python train.py --norm="rmsnorm" --bias="none" --init="normal" --init_std_o=0.0 --init_std_down=0.0 --grad_clip=0.5 --steps=5202
Each number is 200 + 40 x the weight over the matrix's rms, rounded and kept within 0 to 999. Layers, rows and columns count from 0.

# layer 2 attention query, 64x64, rms 0.15, rows 0-50, columns 0-63
198,200,193,195,203,201,203,203,197,198,197,201,200,203,199,202,200,200,199,199,200,199,202,207,203,196,201,196,193,199,200,203,198,197,198,198,195,202,197,197,195,197,206,196,202,198,203,200,194,200,202,207,202,202,198,198,198,200,204,199,202,195,202,199
201,199,196,196,200,194,201,202,199,198,201,198,200,205,204,203,201,201,198,199,198,201,202,201,198,196,200,199,204,198,202,202,199,203,198,203,197,202,202,198,203,201,198,203,198,200,202,198,198,201,198,205,199,200,203,200,203,199,196,197,197,196,203,200
204,196,200,195,202,196,201,201,208,203,201,203,197,201,199,198,199,202,198,196,198,204,198,201,205,201,199,200,199,196,196,200,195,202,202,199,197,198,200,196,203,197,202,193,214,193,204,204,198,202,197,198,204,198,199,201,198,202,204,203,199,200,202,201
198,204,199,192,194,197,195,205,201,206,202,202,202,201,198,201,203,199,199,200,198,204,200,200,203,198,203,205,202,198,199,201,202,197,194,200,204,197,196,203,199,202,202,200,197,196,191,202,197,200,201,201,197,205,202,199,207,201,202,201,203,202,197,200
201,205,196,206,195,203,205,204,201,205,193,184,191,194,208,206,198,203,196,200,196,206,198,194,196,198,201,198,203,195,201,193,190,196,201,200,196,196,194,199,204,194,197,196,203,193,201,197,213,198,203,202,208,211,208,198,199,197,201,200,205,204,201,197
200,203,199,217,198,201,198,202,199,203,199,202,205,201,204,200,199,201,199,195,192,204,195,201,205,202,194,205,195,193,209,201,198,204,192,197,209,195,197,202,207,202,193,199,207,211,205,194,198,196,196,201,182,204,205,203,199,202,200,200,201,192,203,205
208,194,206,211,206,195,185,203,205,195,204,206,204,199,199,195,205,204,192,204,211,194,197,210,207,209,212,207,207,204,199,202,204,211,202,191,201,203,200,207,201,204,193,215,197,199,195,199,199,202,200,193,185,199,200,202,201,206,201,204,196,204,196,206
204,200,210,193,189,200,187,196,185,200,202,216,198,200,187,193,200,203,198,201,211,190,197,214,196,197,212,206,195,215,186,209,216,202,204,198,204,202,202,194,185,200,201,213,202,208,187,217,191,201,200,192,188,196,206,202,204,203,193,190,195,194,205,216
206,202,197,197,196,203,193,198,206,199,199,204,200,203,209,200,203,209,191,206,190,203,199,209,202,205,206,201,197,206,208,199,195,203,208,191,202,207,205,203,175,204,201,200,206,185,196,194,196,197,202,213,206,195,192,201,207,194,198,200,197,210,208,194
211,195,205,205,207,200,212,206,210,198,196,196,199,187,200,193,193,203,205,188,197,200,197,193,196,214,186,199,187,201,199,193,194,198,212,197,202,199,204,206,205,200,192,203,211,217,202,198,200,207,195,195,196,206,202,198,200,201,194,214,210,192,193,215
193,206,193,208,191,207,200,193,208,195,188,196,193,209,213,192,209,201,203,201,173,207,199,190,197,197,197,214,185,205,212,202,202,210,214,203,194,188,202,187,200,209,206,188,213,200,208,189,185,203,190,200,194,200,198,202,204,198,191,186,208,198,203,191
198,197,211,202,211,199,211,216,198,202,200,194,200,192,215,198,196,198,198,185,203,208,196,198,194,220,189,201,187,203,204,205,198,191,194,200,206,200,209,210,207,195,193,202,198,194,212,200,200,194,197,202,185,204,196,205,193,205,218,203,211,193,194,195
199,202,196,176,181,221,191,184,209,210,182,187,211,213,203,195,232,195,208,203,201,190,205,212,193,188,203,201,188,222,200,197,194,212,199,205,212,207,197,190,194,205,219,195,202,178,197,217,189,197,207,208,173,193,205,199,206,193,193,188,208,201,198,189
213,192,209,226,227,178,207,209,225,207,211,199,189,211,187,210,197,201,179,207,215,214,195,244,204,234,199,201,199,203,225,205,184,217,223,191,213,200,211,212,189,215,184,220,225,187,193,189,207,199,190,215,199,214,188,211,197,201,223,225,195,205,194,221
187,181,233,255,252,176,193,179,208,192,226,230,176,221,179,201,195,206,182,216,197,218,187,295,192,243,208,214,197,213,202,220,221,226,232,197,222,181,195,225,181,214,181,230,228,175,213,180,170,199,165,207,190,204,177,236,177,216,233,225,193,226,211,211
201,190,191,209,221,184,199,213,197,210,193,218,214,204,196,207,165,185,205,203,214,208,203,211,213,216,192,204,228,188,196,198,190,199,205,202,186,216,202,184,182,199,202,189,200,216,203,187,222,204,202,196,193,202,189,214,206,198,203,214,189,188,202,208
207,187,196,259,265,137,230,153,196,249,195,184,169,250,190,212,135,196,207,249,229,207,223,232,179,204,186,197,213,206,206,247,227,254,276,206,245,168,241,180,171,168,201,229,178,222,130,173,274,175,152,191,199,171,187,217,229,243,195,261,202,254,188,207
211,228,203,272,199,160,203,204,247,198,242,232,181,182,185,210,181,189,207,210,210,221,206,228,197,244,157,227,209,244,241,195,236,225,210,185,187,218,206,209,219,204,184,226,217,182,193,149,176,196,227,209,194,219,171,177,165,185,208,206,159,188,191,230
238,248,176,226,194,284,144,152,74,167,207,222,193,232,185,242,285,160,173,251,131,159,285,129,225,240,153,234,213,153,149,156,178,230,267,151,65,249,238,162,181,244,167,171,169,213,282,174,187,196,172,182,212,192,221,304,223,95,266,213,214,118,191,132
178,234,251,304,181,190,138,199,140,177,148,176,266,215,145,117,182,174,298,199,238,258,160,211,136,206,252,145,195,200,143,185,117,198,194,184,159,125,240,137,288,228,150,218,226,198,109,96,206,155,250,170,230,244,292,132,175,136,170,212,151,260,237,198
152,135,177,175,202,182,159,172,279,187,199,312,209,159,149,202,126,278,254,189,191,259,254,218,214,255,258,221,323,173,116,141,205,156,247,163,198,237,102,77,229,287,133,66,212,165,225,187,174,204,237,167,183,200,171,268,205,182,198,273,114,227,217,169
211,192,215,221,229,180,172,247,43,157,268,255,246,202,172,247,170,187,170,170,199,221,209,153,314,201,219,163,238,139,196,210,173,109,150,276,297,166,201,196,139,220,104,188,190,238,217,112,168,218,174,156,259,191,34,192,156,199,95,197,120,119,167,176
136,189,206,172,281,212,147,178,152,122,249,53,259,270,200,137,297,207,125,188,230,157,193,218,119,171,100,250,175,191,180,182,219,236,226,291,301,176,236,41,210,269,223,223,202,152,126,257,173,201,223,253,139,154,83,179,182,174,260,287,83,117,191,284
218,133,84,261,286,169,151,210,154,253,168,287,301,129,200,176,307,187,228,233,188,181,99,200,210,102,225,192,137,90,254,242,138,309,232,206,188,173,215,264,123,159,233,151,236,156,226,182,142,205,258,150,239,187,87,230,246,159,162,48,215,172,231,209
111,198,336,187,184,322,270,230,286,268,206,165,231,277,98,179,261,175,163,231,161,122,154,143,176,162,298,75,323,251,176,341,181,269,201,138,186,277,252,174,190,262,232,195,178,156,249,185,105,138,198,196,162,300,159,191,179,198,93,212,193,184,50,203
194,110,226,317,231,255,158,236,207,257,85,170,165,286,214,199,213,236,157,221,194,252,206,245,166,172,213,110,244,51,242,75,226,255,198,169,73,155,139,163,136,176,135,195,146,232,139,240,129,234,218,180,200,130,285,134,137,358,273,182,182,97,200,232
153,241,156,163,112,240,228,132,221,280,194,231,188,135,153,163,221,129,200,163,219,183,25,70,110,173,163,239,191,216,215,120,255,155,253,178,207,87,268,221,208,224,157,222,79,80,230,155,238,299,172,99,139,185,186,244,163,248,121,373,255,279,249,251
149,188,293,195,150,182,170,342,199,182,169,186,321,331,164,110,271,287,328,156,288,263,134,189,311,264,49,293,157,161,96,292,189,220,173,219,95,197,103,187,173,205,156,273,211,159,198,277,181,237,163,90,176,184,116,279,142,173,161,187,305,250,195,153
232,111,262,280,65,255,190,169,212,186,175,212,209,113,140,185,259,130,50,187,237,309,321,275,290,231,240,233,246,106,242,264,164,183,274,244,231,197,138,156,204,144,232,311,240,148,249,168,275,293,210,248,161,275,267,225,198,187,70,150,182,233,181,168
205,193,197,110,231,210,262,107,189,165,210,153,90,39,267,140,274,289,241,142,269,183,257,316,238,183,200,129,190,202,157,263,229,238,198,228,97,212,248,147,180,275,196,124,176,358,254,256,206,151,193,160,167,207,210,233,99,165,82,139,152,243,260,291
237,275,222,321,169,127,243,335,235,265,123,8,199,161,246,205,145,196,173,164,65,125,254,278,241,160,192,254,136,199,240,200,214,71,200,178,222,286,266,200,212,206,105,271,263,212,215,231,154,307,248,227,239,201,174,335,150,129,215,193,145,234,270,210
258,216,266,248,222,213,269,269,249,111,318,207,282,208,151,178,181,261,80,182,273,251,207,158,170,198,237,67,251,235,243,209,299,192,259,217,98,198,245,264,183,76,240,223,166,211,125,255,265,222,66,234,98,131,199,211,173,60,348,153,196,267,275,183
198,203,200,205,199,201,199,204,200,202,199,204,199,204,201,199,198,198,198,205,198,202,203,200,200,197,200,197,202,196,203,201,200,199,201,200,198,201,201,202,197,201,201,205,194,203,198,196,200,197,198,202,201,195,200,199,198,201,199,201,202,206,199,198
201,200,200,201,203,200,199,201,204,198,200,200,201,197,198,200,198,197,200,200,201,197,197,197,201,204,199,202,202,199,199,200,199,200,202,199,205,201,201,198,201,204,199,197,199,202,201,200,204,200,199,198,202,199,201,202,198,202,196,198,203,195,197,200
202,201,202,203,200,202,198,202,194,197,197,201,204,199,201,198,205,198,202,199,200,199,198,202,205,206,202,202,197,206,197,202,197,196,197,200,202,201,200,202,196,200,199,199,202,208,201,202,194,199,202,198,195,202,198,199,202,200,202,194,202,198,204,200
196,203,200,200,198,199,195,197,199,202,204,201,200,202,200,202,199,197,199,200,199,201,196,201,198,200,204,200,201,197,200,203,199,205,197,197,203,202,199,203,198,203,206,202,206,196,200,200,199,202,199,201,193,194,204,195,195,199,204,206,203,196,203,200
201,199,197,201,202,202,198,195,203,197,199,205,202,197,196,195,200,198,199,196,210,204,201,202,202,204,203,198,205,200,201,204,200,202,198,200,200,204,203,208,195,204,207,205,199,191,199,201,187,206,203,205,188,198,201,198,202,204,201,204,206,198,197,199
193,197,201,198,203,199,208,203,197,201,199,196,199,203,196,203,201,206,199,204,205,201,208,201,194,202,198,196,205,200,201,196,213,200,202,197,199,194,195,200,203,204,200,200,201,198,199,208,204,205,199,197,201,199,193,201,200,187,200,203,194,202,196,200
200,194,202,199,199,201,196,195,196,199,199,205,197,199,189,203,207,200,206,204,205,203,204,203,199,192,213,205,193,201,202,200,209,199,199,198,204,192,191,200,194,197,204,201,201,204,195,215,198,204,205,199,199,201,196,198,198,199,195,194,198,203,206,192
205,189,197,192,198,193,199,197,201,201,195,192,199,205,203,201,208,205,203,205,203,201,210,192,197,205,205,205,190,205,197,194,218,194,204,202,210,199,191,189,209,206,193,201,206,194,199,204,210,209,194,188,205,194,201,200,192,195,188,194,198,204,191,213
191,209,198,193,195,211,189,199,192,194,187,214,207,196,198,199,207,188,208,189,195,198,192,214,198,193,198,190,211,194,201,206,190,203,191,197,194,206,210,212,204,192,225,195,199,202,208,208,186,199,214,220,197,204,192,194,207,200,206,201,214,199,201,176
206,196,200,189,207,210,186,197,211,196,202,182,205,187,186,195,209,194,208,202,214,191,211,182,200,205,190,185,214,217,191,197,200,201,208,205,210,201,200,194,208,206,201,193,203,194,216,214,201,207,198,192,199,212,204,196,201,207,200,193,209,186,188,208
188,204,198,206,210,199,200,206,183,197,189,220,199,206,198,203,198,211,194,195,188,202,179,216,193,178,211,219,195,187,204,203,196,180,193,191,175,188,206,195,189,180,208,201,198,213,191,185,199,187,215,214,216,206,197,206,190,187,204,196,201,213,206,184
217,208,186,192,187,216,183,188,195,197,190,197,212,179,196,192,223,192,222,186,199,189,204,185,200,197,181,169,206,213,197,201,180,202,188,200,189,205,205,208,224,188,218,181,194,207,213,228,189,214,214,216,205,213,207,190,200,205,192,189,220,180,183,182
175,206,216,213,215,199,209,217,201,203,198,218,190,220,206,196,183,205,189,214,191,214,176,237,190,195,215,222,194,181,210,199,223,183,208,193,193,193,203,197,166,203,199,222,187,202,193,160,202,179,192,202,180,195,192,213,201,193,214,213,189,216,220,186
210,205,192,185,201,216,185,209,171,210,178,212,213,192,199,198,200,198,201,180,202,186,183,215,198,186,191,175,219,199,194,201,158,195,179,201,177,209,218,205,212,176,222,191,190,221,206,228,201,206,213,215,219,208,198,211,189,196,207,192,220,189,182,203
175,196,209,259,212,168,211,208,246,181,244,228,174,203,194,200,206,204,189,225,192,219,207,217,188,204,208,224,168,181,212,227,261,196,247,220,204,172,185,195,162,229,176,207,216,209,211,139,143,183,190,204,202,197,173,192,176,208,187,194,174,223,225,183
203,180,224,212,226,189,209,217,205,213,202,205,195,204,206,202,169,181,185,204,210,217,202,247,212,201,184,207,213,196,206,201,211,193,195,204,218,210,213,212,199,209,217,216,186,193,205,166,211,191,170,180,179,194,192,204,214,226,226,218,204,216,208,209
201,184,240,216,215,194,173,156,214,192,168,226,185,162,167,219,193,227,199,234,168,202,210,253,213,185,240,214,188,161,178,220,217,163,216,191,190,228,191,199,184,177,252,228,196,189,258,200,203,217,203,189,210,208,203,202,196,231,234,184,205,166,157,199
156,198,224,181,247,244,242,265,182,211,250,222,196,235,169,202,192,194,183,219,212,222,177,284,200,238,229,193,166,214,202,182,262,257,190,177,209,222,197,262,132,217,243,257,189,180,210,188,191,172,197,218,183,196,155,211,199,209,217,190,198,224,243,206
221,267,115,214,201,173,239,178,131,160,268,166,199,280,197,167,198,195,189,193,246,296,248,315,224,264,103,244,192,209,236,198,263,168,179,202,226,226,137,223,209,238,187,98,233,160,256,190,232,197,240,150,165,131,197,273,238,154,158,171,150,234,251,264